From a checkpoint of a small transformer trained on Wikipedia: rotary positions.
Each number is 50 + 10 x the weight over its row's rms, rounded and kept within 0 to 99. Layers, rows and columns count from 0. The size before them is the row's rms in percent of the matrix's.

# up: layer 7 MLP up, 1024x256, rms 0.0802, rows 209-221, columns 0-127
# down: layer 7 MLP down (transposed), 1024x256, rms 0.0722, rows 209-220, columns 0-127
up209 092:63 65 57 67 51 63 35 57 60 52 58 49 54 44 39 55 24 38 38 49 53 45 46 54 59 71 52 46 41 57 55 42 57 61 53 51 52 36 36 34 38 52 57 49 62 52 47 49 42 61 44 51 52 38 44 42 53 51 58 72 38 57 22 13 53 48 41 52 64 56 50 44 56 44 50 50 51 55 53 55 60 46 59 47 43 42 65 58 47 61 55 47 64 44 33 40 31 53 48 42 53 31 60 41 58 67 51 56 21 37 54 35 38 42 61 61 41 45 71 44 44 48 55 44 54 59 31 54
down209 096:49 31 68 38 53 50 40 49 53 53 57 59 43 58 48 74 63 45 66 38 49 48 50 54 40 40 54 45 56 49 61 49 62 34 49 58 63 63 42 53 52 45 57 50 40 76 45 52 43 48 57 42 29 82 52 44 49 56 43 36 45 40 64 53 71 59 45 57 43 51 55 45 44 37 44 42 50 39 67 49 62 65 53 49 49 41 56 57 62 55 46 58 51 35 61 50 69 41 58 51 48 56 65 52 52 42 55 64 47 54 47 42 36 45 61 34 40 55 43 53 64 42 53 52 32 36 44 47
up210 080:60 52 44 33 36 40 63 56 48 43 54 69 46 40 39 43 46 50 56 39 64 52 47 49 53 50 50 60 41 55 40 37 50 55 58 57 47 52 60 63 56 55 57 41 44 43 71 50 41 55 46 54 48 62 51 73 37 52 30 17 47 43 66 52 41 61 49 75 38 57 51 43 39 53 45 70 46 40 34 47 46 43 55 45 47 39 42 47 42 44 42 46 43 45 61 47 58 44 50 42 47 51 38 61 52 53 53 46 63 56 51 56 53 33 49 55 37 50 43 36 48 44 47 54 49 56 55 50
down210 094:26 36 45 40 66 52 69 58 45 37 40 40 43 46 57 50 53 49 63 49 38 63 49 53 54 43 50 48 48 53 50 53 61 36 62 37 39 55 62 57 41 64 42 47 36 62 23 65 46 74 65 53 49 45 47 39 58 44 56 33 60 46 63 62 59 63 66 47 82 52 48 56 66 50 39 44 50 46 54 47 60 69 52 32 63 46 54 43 57 53 46 59 43 48 61 53 54 66 70 55 38 50 60 57 55 46 43 52 59 52 46 45 43 59 48 38 49 39 55 49 46 54 40 39 50 33 54 48
up211 096:55 53 54 39 44 44 51 40 44 55 71 62 46 57 37 67 44 51 42 50 52 57 61 67 47 54 60 51 45 38 59 61 51 56 59 40 47 41 23 49 50 62 56 36 46 49 55 58 49 57 36 56 55 58 61 55 42 43 50 53 51 60 39 52 31 51 22 48 48 60 38 41 51 42 58 46 49 54 51 45 81 63 52 60 36 54 53 31 56 42 43 33 40 50 59 50 55 56 54 50 45 59 60 44 68 65 55 63 34 18 54 57 35 49 40 59 45 54 40 58 57 42 71 54 56 52 51 59
down211 093:55 42 71 52 47 62 42 48 84 42 49 44 57 49 71 42 53 53 64 54 58 50 56 45 53 54 44 49 60 63 39 59 50 66 31 58 47 38 45 54 45 51 46 46 55 31 39 55 55 53 55 57 46 41 57 56 49 44 47 57 48 56 66 41 37 51 44 47 45 48 59 66 20 57 50 42 55 45 51 47 49 62 44 53 52 61 43 36 66 60 54 65 55 51 46 53 47 52 36 51 70 48 54 39 62 35 47 50 57 50 39 50 52 53 54 43 54 44 32 62 45 53 49 66 38 47 50 52
up212 098:66 50 56 51 54 62 57 45 78 38 64 57 50 48 50 55 46 67 58 54 39 46 50 60 57 52 64 26 60 53 27 64 38 49 58 44 64 64 53 42 33 56 69 45 48 60 57 42 34 60 71 52 42 47 19 37 52 37 70 41 43 57 58 48 35 62 54 39 61 58 51 51 56 47 48 52 52 53 80 56 54 51 51 49 48 43 57 54 51 49 41 41 56 39 56 56 56 41 66 55 66 47 62 46 54 56 62 36 40 50 38 36 50 31 40 46 41 38 48 61 38 40 32 42 43 39 57 50
down212 095:42 47 55 48 48 52 40 53 36 47 39 55 41 73 50 62 55 59 35 53 64 71 43 52 46 39 49 63 37 45 50 56 53 56 46 52 39 40 38 57 44 60 60 53 30 63 41 34 54 57 45 49 40 42 68 59 62 46 60 60 53 44 31 41 57 55 60 44 70 49 51 53 56 37 52 55 64 48 58 45 56 41 59 60 45 46 46 55 43 59 49 45 52 18 56 52 52 53 65 56 44 63 46 53 48 51 40 56 66 51 56 58 54 70 46 51 29 60 53 48 36 47 56 42 40 56 55 46
up213 087:53 55 52 49 44 48 52 59 56 49 57 49 39 31 57 38 53 47 38 50 49 56 61 56 66 40 60 40 40 57 58 64 47 49 55 52 40 39 27 48 65 50 68 36 32 56 61 67 58 38 34 47 44 47 48 46 46 50 65 60 35 52 43 52 41 35 45 46 44 44 36 49 56 40 48 55 41 36 32 63 63 60 53 62 39 47 40 48 52 36 66 35 64 46 57 60 54 45 48 47 38 40 44 34 58 52 43 49 69 52 61 76 47 37 55 63 49 42 62 37 66 59 45 52 55 37 45 54
down213 091:64 50 35 66 40 59 51 31 60 55 44 54 61 57 47 66 48 50 54 46 36 37 33 45 39 50 50 40 53 44 55 61 47 53 47 39 48 46 56 50 57 51 55 55 49 71 64 75 54 50 29 63 37 37 25 59 50 48 48 55 65 61 58 40 53 47 49 49 59 30 39 38 55 48 51 51 60 58 38 44 41 69 53 48 32 47 48 60 58 61 67 45 40 66 45 54 58 31 49 41 47 56 37 51 41 59 38 67 58 54 51 53 37 60 43 40 42 42 32 65 36 57 47 43 45 42 38 65
up214 110:43 60 60 54 51 49 44 59 78 55 51 31 47 49 43 44 37 47 42 40 61 56 53 58 52 69 45 41 36 57 51 71 61 50 55 48 55 61 52 50 32 55 65 34 62 52 65 40 44 48 61 59 59 63 64 60 30 39 54 40 62 51 56 43 45 49 48 38 46 39 43 63 54 47 31 55 50 55 74 49 40 40 50 66 38 40 45 48 63 59 32 52 37 33 51 48 45 51 37 39 54 51 66 49 54 48 51 57 31 39 35 37 54 44 59 58 63 39 57 55 58 52 37 39 45 49 40 43
down214 107:52 45 52 61 66 59 54 47 67 38 41 61 46 61 42 36 61 55 58 54 43 46 60 58 51 50 56 49 51 51 68 55 45 47 65 51 45 50 67 30 55 44 61 52 40 35 41 56 35 44 50 51 47 51 45 32 47 31 50 41 61 35 43 47 82 62 67 53 33 49 63 43 48 52 38 57 43 39 49 48 35 55 60 62 63 41 59 23 34 53 52 51 58 50 38 57 44 43 50 48 68 54 58 55 52 49 54 49 57 35 50 55 42 63 52 71 49 35 60 52 57 57 50 44 68 57 34 46
up215 108:41 45 43 45 47 49 45 51 32 66 49 49 54 35 53 42 26 49 38 55 50 45 53 33 52 66 44 65 38 59 49 43 59 59 60 61 51 50 47 48 49 52 66 43 31 61 52 53 43 51 45 58 48 60 63 52 23 58 58 48 49 57 47 38 53 56 68 48 31 64 45 65 59 34 51 48 40 38 43 60 29 46 43 57 48 48 43 58 55 48 55 43 50 53 48 41 41 47 61 48 57 56 55 41 38 32 61 48 49 39 39 53 41 52 56 25 47 40 67 57 63 47 64 50 35 63 55 43
down215 118:37 63 50 63 60 73 52 43 43 43 26 43 49 49 63 29 54 42 41 72 48 46 65 55 46 58 49 61 51 48 51 65 30 50 51 54 50 50 37 51 40 53 52 54 63 41 52 58 72 50 55 48 50 35 56 24 38 45 42 54 62 40 55 58 60 59 43 55 39 43 57 44 29 60 56 48 58 62 40 39 57 49 39 58 58 52 51 46 48 47 44 46 60 54 43 45 32 49 60 50 47 40 55 33 68 57 50 40 65 53 75 60 44 47 49 41 46 48 76 46 45 76 51 50 80 50 46 43
up216 088:44 51 51 70 47 35 34 44 77 49 47 48 32 46 32 45 64 55 50 52 64 32 44 64 61 58 56 42 49 36 43 41 61 52 65 43 56 28 66 69 56 61 50 51 57 45 53 54 57 57 62 42 39 51 33 49 56 67 52 42 40 47 33 56 43 49 46 39 59 56 50 41 57 45 42 43 60 55 48 60 52 48 40 72 38 44 15 58 45 63 56 32 37 33 36 46 54 35 48 39 58 42 59 55 53 63 52 45 50 51 37 54 62 37 22 52 60 46 49 45 54 43 54 66 59 47 54 41
down216 096:56 40 65 36 49 51 46 44 33 45 39 50 62 51 72 58 54 54 52 41 47 59 41 46 40 49 50 61 41 51 48 59 58 38 41 60 46 64 46 49 63 41 41 63 41 32 71 43 54 52 61 51 50 35 49 51 54 53 41 58 40 25 50 65 61 22 54 49 61 42 47 44 52 56 54 38 33 62 47 47 47 49 46 54 38 53 53 38 51 45 43 54 56 32 66 58 46 57 47 42 56 54 31 41 71 51 56 40 58 60 48 31 24 58 63 39 27 56 46 54 60 41 42 26 52 57 54 46
up217 083:40 54 56 44 46 56 51 62 68 52 43 54 52 43 49 44 53 72 45 42 67 44 56 46 56 34 65 24 47 58 45 51 47 61 55 76 55 61 34 52 62 54 58 46 45 39 55 53 50 49 45 58 49 46 46 50 41 44 77 50 30 51 39 46 32 69 45 55 42 73 29 72 63 68 55 53 47 56 42 59 38 46 42 41 50 58 36 51 63 52 55 60 31 62 39 53 53 56 73 73 50 49 49 47 50 32 43 49 56 77 42 61 50 38 44 31 46 37 60 55 62 47 61 60 57 64 41 44
down217 079:48 42 51 61 29 53 46 59 42 32 33 45 53 44 48 63 28 28 60 62 53 59 36 49 52 62 43 65 53 32 47 45 51 44 40 56 55 45 52 61 38 58 53 68 56 59 22 52 69 50 52 43 64 47 54 60 59 44 59 58 56 44 51 48 52 51 58 53 47 44 41 38 53 23 54 61 37 56 53 49 59 54 39 75 47 54 54 57 39 52 58 51 82 59 46 42 47 46 40 38 50 37 53 43 54 61 47 58 68 52 44 56 41 65 53 39 30 61 55 56 71 56 48 55 47 43 61 42
up218 095:40 50 52 55 58 60 45 59 54 35 48 59 51 49 39 38 59 44 27 61 33 52 54 45 46 53 50 59 34 58 55 45 45 35 41 59 49 38 51 48 71 49 31 54 54 54 64 55 55 46 55 51 37 65 41 42 39 75 42 45 58 61 35 55 40 30 33 40 49 60 52 35 57 50 59 25 46 47 53 49 50 38 32 40 29 55 40 56 48 48 56 46 43 47 52 53 51 65 55 47 47 38 50 48 73 56 39 59 59 50 46 47 34 42 49 56 44 58 62 59 50 28 56 42 70 33 46 57
down218 093:67 57 42 67 52 50 58 34 44 72 55 41 37 34 44 42 54 47 45 62 59 52 38 54 56 50 62 58 53 59 63 48 50 46 46 46 35 53 44 63 41 41 44 43 46 49 35 58 56 58 30 53 62 37 53 64 53 65 55 47 56 46 39 56 49 48 36 24 64 47 63 46 49 51 46 43 51 43 30 53 50 58 40 39 32 54 70 67 53 24 54 59 66 55 34 46 40 39 54 47 52 43 37 33 61 37 51 47 48 31 41 54 67 41 62 50 67 61 68 43 46 44 59 64 47 37 48 67
up219 112:50 47 43 46 44 65 61 53 52 70 53 56 42 52 43 43 31 48 34 48 58 36 55 33 47 66 47 54 55 54 57 54 43 59 37 44 57 55 48 43 71 36 52 44 50 43 62 46 38 53 53 53 36 42 37 41 43 55 56 59 47 47 55 29 45 43 28 63 52 60 37 43 58 57 49 69 51 52 37 54 55 59 57 49 34 47 51 54 51 50 48 55 46 66 37 51 69 59 44 37 41 36 43 80 58 62 71 45 52 51 48 48 42 55 52 56 57 58 37 57 81 44 55 38 65 68 52 54
down219 111:58 34 42 43 61 73 47 55 41 44 50 43 48 44 55 40 45 37 51 56 48 60 62 47 33 74 57 73 29 52 44 57 57 56 45 52 54 38 47 59 47 42 48 62 66 25 40 40 54 41 65 48 50 51 57 53 52 48 61 57 54 56 42 34 56 53 40 49 36 37 36 54 52 55 56 39 56 53 56 45 33 62 37 50 55 59 69 57 59 46 53 60 67 43 42 55 57 44 35 52 53 54 63 40 57 44 57 38 48 38 49 54 53 53 54 38 47 57 42 56 37 64 45 46 52 61 59 45
up220 104:49 62 56 57 44 34 54 51 49 47 58 58 49 60 39 67 56 48 55 60 32 40 38 38 59 72 38 47 46 62 56 56 57 52 53 42 50 39 42 62 32 50 46 25 52 73 46 57 34 36 43 51 58 49 59 49 58 60 57 60 43 45 52 49 58 64 42 50 52 53 44 21 61 44 66 67 48 58 69 52 65 48 55 50 36 54 46 58 65 51 40 35 45 52 44 45 36 53 55 45 42 31 43 26 66 50 45 53 40 44 45 41 35 30 70 76 53 62 64 62 40 57 61 33 41 46 43 54
down220 096:46 55 56 50 48 43 40 39 43 52 38 60 37 38 53 50 46 45 62 29 56 54 43 60 31 34 59 59 52 54 56 52 65 36 46 40 64 43 53 79 73 51 39 51 60 66 45 42 41 47 45 45 35 47 44 56 55 54 46 54 45 44 62 51 38 45 36 56 30 52 42 56 50 66 31 61 53 35 40 40 61 50 51 48 70 51 52 49 31 51 44 54 56 52 48 33 47 25 62 43 52 50 65 52 46 48 36 40 58 42 62 54 15 56 37 38 53 52 20 52 53 57 47 50 37 41 51 39
up221 105:66 47 52 30 55 49 61 51 44 47 53 53 31 57 53 53 56 46 37 48 61 41 60 52 57 36 42 42 39 51 69 47 49 45 38 68 49 54 72 48 44 41 48 49 40 52 49 60 38 44 32 58 54 52 59 42 50 36 40 60 41 65 45 47 41 60 46 53 53 57 54 55 55 37 40 60 46 60 40 55 62 59 50 42 33 49 48 70 73 63 38 57 59 40 63 34 44 37 50 49 48 55 56 56 58 56 41 47 29 66 61 29 41 52 67 51 36 46 55 49 70 54 50 47 65 66 60 53